Each number is 128 + 24 x the weight over its row's rms, rounded and kept within 0 to 255. Layers, rows and columns count from 0. The size above them is the row's rms in percent of the matrix's.

# layer 5 MLP up, 2560x640, rms 0.171, rows 1609-1628, columns 0-79
size [113  93  80 107 107 119  95 105 127 102  94  98  92 101 103 110  98 132 106 111]
[[ 95 135 153 124 139 146 151 127 101 120 140 109 159 137 126 121 118 139 111 154 108 116 150 141 117 139  95 105 102 143 131 131 171 101 132 146 121  98 121 152  91 155 130  82 182 107 169 132  91 128 155 139 103 112 116 121 108 174 123 165  99  99 120  98 128 160 113 142  87 149 118 124 146 161 112 106 154 104 148 104]
 [100 119 168 113 124 116 100 164 119 112 145 121 133 126  91  99 120 147 126 126 137 145  75 105 166 142 143 205  80 112 164 134 107  95 136 122 130 128 117 144 146 154 111 144 101 157 128 133 106 132  96 155 124 144 131  97 113 139 147 149 148 143 119 153 122 141 125 174 140 137  90  75 151 133 104 141 152 106 108 101]
 [173 129 128 152  77 116 168 101 137 125 138 184 129 123 119 129 169 109 169 161 139 132 175 139 142 188 124 137 178 128 155  91 115  99 108 124 125  86  96 144 151 163 110 170 104 111 150 104 120 110 134 112 158 143 157 101 166 147 115 143 137 124 166 151 116 132 121 111 142 135 105 139 122 112 146 137 115 154 118  62]
 [118 131 130 163 162 125 132 145 122 137  90 106 113 150 119 140  97 160 123  73 127 132 124 104 143 142 125 140 118 143 168 116 163 113 134 129 122 112  84 150  95 110 128 109 133 166 123 148  56 167 119 136 143 160 196 116 144  65  99 130 177 144 148 122 164 128 200 105 163 161 129 127  97  96 119 127 147 147 142 125]
 [ 90 139 125 143 120  99 139  99 112 106 124 185 136 132  80 127 161 148 133 107 192 133 111 115 103 103 117 108 154 148  75 127 111 150 171 122  90 126 160 135 150 143 141  99 134 120 116 120 179 145  98 104 119 131 151 106 128 110 129 122 114 121 114 124 102 119  96 135 157 126 121 102 116 150 143 138 120 124 147 114]
 [139 153 147 112 148 114 150 144 180 108 139 143 165 105 123  78 146 110 161  81 138 121 116 113 133 156 120 122 121 114 111 123 116 121  69 111 135 123 118 151 120 163 152 133 136 142 126 122 114  91  87 143 120 155 139 168 105 120 110 129  96 138 153 107 168 109 133  85 134 145 119 128  84 116 120 137 132 132 137 128]
 [129 121  83  91 130 134 106 119  90 140 144 150 176 155  68  91 133 146 149 135 189 155 104 138 134 171 119  93 126 141 144 141 138 127 157 127 145 128 145  71 150 115 153 146 135  76 123 170  86  86 108 136 113 133 151 133 127 124 127 135 154 156 113 113 143 127  68 108 108 137 134 115 102 160 112 120 131 135 148 107]
 [161 130 142 113 115 131 103 162  91 144  72 104 116 121 122 133 109 171 121 148 127 104  65 109 120 136  84 139 122 146 156 113 160 114 123  95 145 119 200 130 140 133 134 127 148 126  87 106 140 159 131 129  85  78 123  99 162 122  82 110 135 144 167 113 139 128  90  96 145 111 135 168 119 107 171 147 141 101 113 113]
 [104 128 161 114 162 124 111 102 176 168 104 128 128 123 141  93 157 156 149 115 113 112 129 164 144 118 120 125 126 139 160 196 126  84  68  99 104 153 137 161 170 149 153 139 116  90 148 128 124 110 139 102 104  97 128 139 148 109 150 126 113 164 101 165 144  95 126 149 144 144  84 209 128 143 136 136 180 139  93 119]
 [122  77  91 110 107 108 135 141 160 125 130 118 131 143  98 103 163 156 111 110 144  85 116 194 129 151 149 206  96 111 142 143 135  86 135 120 117 157 104 150 121 164 146 159 175 103 127 118 143 157 177 106 140  98  85 108 169 115 138 162 108 111 113 132 147 123 121  97 123 107 155  86 109 139 152 151 110 116  91 155]
 [118 133 102 133 181 107 170 146 127  76 129 145 177 170 100 149  76 156 126 100 108 133 147 130 169 148 134 131 124 145 113 152 117 141 118 142 129 129 130 111  99 139 139 126  94 162 127 106 131 118 142 147 178 126 121 102 136 117 116 111 109 126 123 144 124 154 129 164  91 128 150 126 162 112 153 155  62 133 151  94]
 [168 110 163 138 114 147 125 131 170 131 165 141 133 105 110 108 158 121 158 111 134 171  84  87 161 126 126 146 156 151 113 125 136 123 118 128 118 123 114 112 116 105 112 163 137 128 133 118  97 100 109  86 111 100 126 180 156 144 124  71 106 132 147 173 140 123 141 100 106 131 139 123  95 117 120 100 121 120 125 108]
 [108 135 113 121 135 133 158 100 126 178 162 107 134 107 166 158 136 130 148 157 121 155 148 165 167 104 108  88 144 141 130  85  97 148  94 183  98 108 108 121 161 112 108 122 123  91  79 139 145 146 124 104 112 118 159  89 157 124 104 110 151 105 130  99 133 137 124 117 140 135 109 135 114 106 121 158 138 122 147 124]
 [122 130 174 118 120 140 146 127  88 114 104 148 125 116 143 127 216 118 134 125 143 106 106 102 111 112 111 145 149 134 122  87 133 105 120 128 146 151 114 132  71 136 133 142 174  88 145 125 141 116 102 105 112  97 114 141 152  99 175 127 117 107 174 116 135  84 129 127 111 124 160  60 118 115 111 148 140 167 115 145]
 [125 141 184 132 125 107 136 128 140 156 131 133 164 126 188 135 128 161 123 149 114 129 149  76 104  98 110  85 103  85 113 191 123  97 104 151 125 130 132 142 131 131 124 102 137  93 122 127  80 124 120 134 127 127 139 119 116 121 119 117 124 127 106 117 158 121  93 128 129 124 107 133 115 117 167 111  88 145 130 112]
 [113 114 127 114 147 112  90 135 162 144 102 172 131 140 135 120 165  78 129 153 144 159 129 164 160 123 128 108 153 112 179 115  83 127 141 125 118 117 128  70 138 132 155 141 113 151  92 135 111 121 153 138 123 143  80  69  92 137 129 105 109 167 139  90  92 143 114 127  94 133 144 108 114 144 113 117 133 117 120 140]
 [116 147 146 112 130 128 110 108 172 133 147  64 141 158 126  77 185 116 160 133 170  96 116 147  97  81 113 132 122 142 134 161 147 124 124 106 146 111 138 128 129 129 109 150  92 120 157 118 134 154  69 142  98 157 142 144  71 124 114  99 121 129 118 143  90  92 130  92 125 144 121  96 117 137 113 133 140 103 116  99]
 [130 145 115 121 110  98 127 136 155 142 133 129 129 139 109 172 114 113 156 119 153 157  89 116 126 121 114 122  98 125 115 171 149 133 158 175 173 116 130 164 126 106 129 137  96 118 152 102 117 114 135 156 104 119 130 125 140 123 123 131 121 118 178 155 152 145 125  87 149 152 173  93 127 157 124 106 154 165 149 131]
 [126 138 162 113 120  99 151 140 141  90 146 131 118  95 139  96 189 132  93 149 136 133  95 108 140 124  72 146 127 110 139 119 141 116 125 142 145 148 135 109 128 120 137 134 125 163 162 103 186 142 122 104  68 164  70 156 132 120  90 180 104 164 116 126 126 142 119 120 104 123 106 138  93 132 145 172 109 140  97  99]
 [104 119  82 137 129 159 148 127 115 146 158 156 105  85 158 149 139 124 130 138 166 156 126 166 154 120 123 124 145 156  84 148 156 139 172  88 137  96 147 124  83 141  58 147 127 134 128 109 188 104 178 119 164 153 126 157 162 102 129  88 128 126 153  84 100 118 126 128 149 154 136 153 149 118 140 139  99  95 113 115]]
# layer 5 MLP down (transposed), 2560x640, rms 0.169, rows 1609-1628, columns 0-79
size [113 110  94 108 100  89  93  94 109 100  97  97 100  97  97 115 102 116 112 108]
[[125 151 130 109 120 149 119 140 124 151 171 101 111 119 139 146 179  99 145 106 104 126 109 117 119 124 108 126 118  77  93 145 131 110 117 157  68 102 126 159 167 143 115 101 151 128 148 139 164 128  86  81  85 151 123 168 124 138 103 126 128 110 148 101  69 144 109 171 125 161 149 125 199  99 118  79 143 125 182 142]
 [123 147 137 122 122 105 147 149 127  98 123  90 122 151 121 150 133 120  96 181 135 121  92 133 158 194 143 142  98 122 136  90 154 119 116 130 126 114 131  76 152 118 100 142 122 127 143 160 126 109 121 143 138 161 163  73 112 149 156  99 105 114  72 142 155 127 145 116 136 138  94  88 111 152 125 135 111 124 163 105]
 [112 114 111 119 157 164  60 151 152 132  75 142 121 124 122 114 180 154 147 141 152 141 112 139 191 108 137 151 150 102 129 151 127 123 102 157 105 147 175 120 153 107 119 107 149 123 110 136 157 121 146  98 129 130 114 122 159 132  85  85  89 117 149 132 158 141 105 108 139 116 102 116 121 146 124 123 121 136 158 136]
 [ 83 151  55 121 148 142 130 117 160 132 152 155 140 133 163 153 121 141 136 148 124 119  69 117 116 129 130 107 140 131 136 137  97 141 122 144 152 117  98 147 135 117 173 147 112 112 123 153 156 130 142 157 133 135 112 129 107 124 173 130 131 111 117 164 163 138 143 122 101 159 136 125 121 131 139 140 125 106  89 142]
 [128 117 165 137 121 134  96 138 161 154 116  97 139 140 162 114 125 135 127 159 117  87 140 146 124 124 108 110 167 142 134 168 153 135 117 144 167  96 121 143 113 149  95 158 168 132 128 132 165 124  95 160 122 119  86 130 123 116 108 135 145 101 112 130 122 168  98 145 127 145 116 162 118 112 126 118 120 174 118 137]
 [ 99 139 120 152 139 114 143 103 146 128 129 113 134 131 103 151 102 123 125 174 132 134 117 153 126 134 130 124 104 173 128 101 118 124 139 113 109 124 128  94 150 165 104 171  91 130 157 152 168 148 129 130 143 147 161 135 144 158 121 108 108 154 125 124  77 121 108 127  96 123 131 133 157  70 156 102  97  92 102 138]
 [157 109 138 120 190 153 148 124 113 124 129 151 131 103 104 124 145 132 115 127 105 156 108 143  80 140 130 140 139 156 143 126 138 102 139 140 119 144  84 173 180 136 103  72 188 141 184 120 133 161 118 109 118 138  87 116 109 120 141 139 145 122 136 148 112 124 141 161 138  72 146 103 179 131 122 103 155 127 103 175]
 [118 120 142 130 121 137 146 131 143 103 149 103 120 148 107 105 109 134 136 114 145 121 120  87 112 146 149 121 164 135  83 120 111 176 128 115  97 107 103 109 145 154 136 122 146 132 152 120 106 105 118  99 160 145 118  88 116 149 104 104 153 118  99 131 128  99 149 132 105 144 122  74 215 177 163 130 103  83 145 138]
 [152 161 139 169 108 136  93 151 109  97 159  82 144 135 134 116  94 112 133 145 100 102 175 117 138  96 158 107 105 112 156  61 111 146 134 119 139 136  91  85  94 132 118 138 136 162 135 113 152 124 104 142 107 105 149 167 123 117 134 140 111 118 132 130 130 140 114  99 163 109 119 188 127 130 106 175 129 127 179  99]
 [124  98 107  94 149 146  97  98 115 120 132 111 164 115 167 156 113 115 113  99 130  94 126  99 139 109 104 105 155 140 110 143 144 143 131 138  82 130 127  73 110  97  94 147 126 118 110 161 169 112 120 191 105 157 150 135 130 105 101 146  99  79 115 120  71 132 149 104 135 137 114  87 183 132 101  80 152  87 105 110]
 [110 104 128 127 166 120 123 140 113 162 103  63 149  71 121 112 144  98 132 149  87  97 151 119 169 121 132 177 160 119 136 153 137 133 142  84 180 119 130 142 133 131 125 139 133 105 137 128 121 123 147 158 145 142 161 118 119 136 179 123 119 114 142 151 105 135 134 132  88 154 145 158 118 113 154  83 139  96 135 137]
 [132 107 126 137 121 122 147 159 107  79 147  87 138 135 133 100 129 111 121 108 124 172 137 120 141 171 134 101 119  67 144  91 175 143  94 116 122 133 122 159 126 178 145  80 116 141 137  91  88 156 137 127 138 166 124  97 121 143 142  96 146 162 115 122 110 113 122 127 142 130  82 131 139 141 115 163 151 125 138 106]
 [138 175 147 153 107 140 115 135 146 180 171 159 137 142 155 126 100 158 123 145 139 146 139 126 135  47 150 158  92 127 107  84  90 132 131 126 101 108 120 133 136  98 168  95 120 123 146 136 135 116 137 141 168 139 104  78 104  94 106 137  89 132 144 113 118 100 146  91 135 152 134 113 136 156 123 148 104 126  90 139]
 [107 123 140 104 110 107 140 160 143 111  97 133 117 140 156 118 157 148 123 105 108  72 148 144 122 150 103 176 130  50 118  91 115 125 134 122 152 115 158 129 120 106 126 100 131  94 133 136 105 124 147  82 128 176 151 100 153 114 158 110 101 131 126 114 161 141 102 160 116  91 166 117 109 112 135 115 107 145 138 119]
 [114 154 125 106 133 111 175 135 168 120 120 127 113 188 123 146 138 111 119 133 107 140  68  91 121 153 170 106  99 123 114 123 131 151  95 131 142 112 125 118 142 132 162 108 160 136 141  90 164 160 153  88 134 123  97 131 133 116 162  93 154 137 133  89 128 119 156 143 137 143  97  88 150 148 105 174 136 144 146 121]
 [138 150 142 125  96 121 146 144  92 133 149 138 120 101 133 140 125 101 113 140 123 142 109 132 136 121 134 151 132 101 156 141 128 108 155 112 106 115 127 126 151 126 151 148 121  74  98 145  90 152 114 151 136 137 122 101 111 132 105  94 159 111 117  73 134 133 118 201  67 174 100 119 134 165 110  93  96 159 130 104]
 [ 87 178 111 187 105 109 113 147  73 134 167 106 137 123  94 139 118 118 150 115 135 121 114 121 138 149 111 137 143 146 167 119 129 148 103 105 151 115 105 140 118  84 138 129 146 142 136 133 140 134 119 137 146 141  99 110 116 173 144 143 102  92 165  70 125 147 121  95 121  99 125  77 136 138  91 125 132 102 103 124]
 [122 102 139 139 137 121 125 125 135 102 174 120 127 157 137  77 102  97 144 141 145 125 152 135 135 147 155 164 140 102 119 133 100 158 121 122 131 160 123 142 121 119  99 156 136 125 115  98 110 128 134 129 125 112 129  85  97 134 117 122 128 142  70  99 118 131 101 139 130 170 114 141 150 171 103 118 132 112 195 129]
 [130 164 151 134 127 137 134 122 117 126 141 132 116 100 171 156 145 122 138 112 122 103 135 100 177 175 110 137 117  85 132  91 166 127 107 100 125 134  96 156 121 138 108 124  97 128 118 117 160 110 110 115 127 155 109 126 122 125  58 128 144 135 161 108 129 139 139 101  85 100 132 147 152 102 128 111 109 147 119 131]
 [193 153  65 125 153 103 138 144 160 165 135 116 138 134 109 127 129  82 147 155 112 100 118 113 135 127 101 136 152 131 114 120 139 125 162 122 135  79 129 129 153 111 120 156  59  88 111 157 102 123 112 160  99 141 181 129 145  70 121 120 129 104 160 113  78 136 139 145 138 111  60 101 129 106 131 116  94 134  98 129]]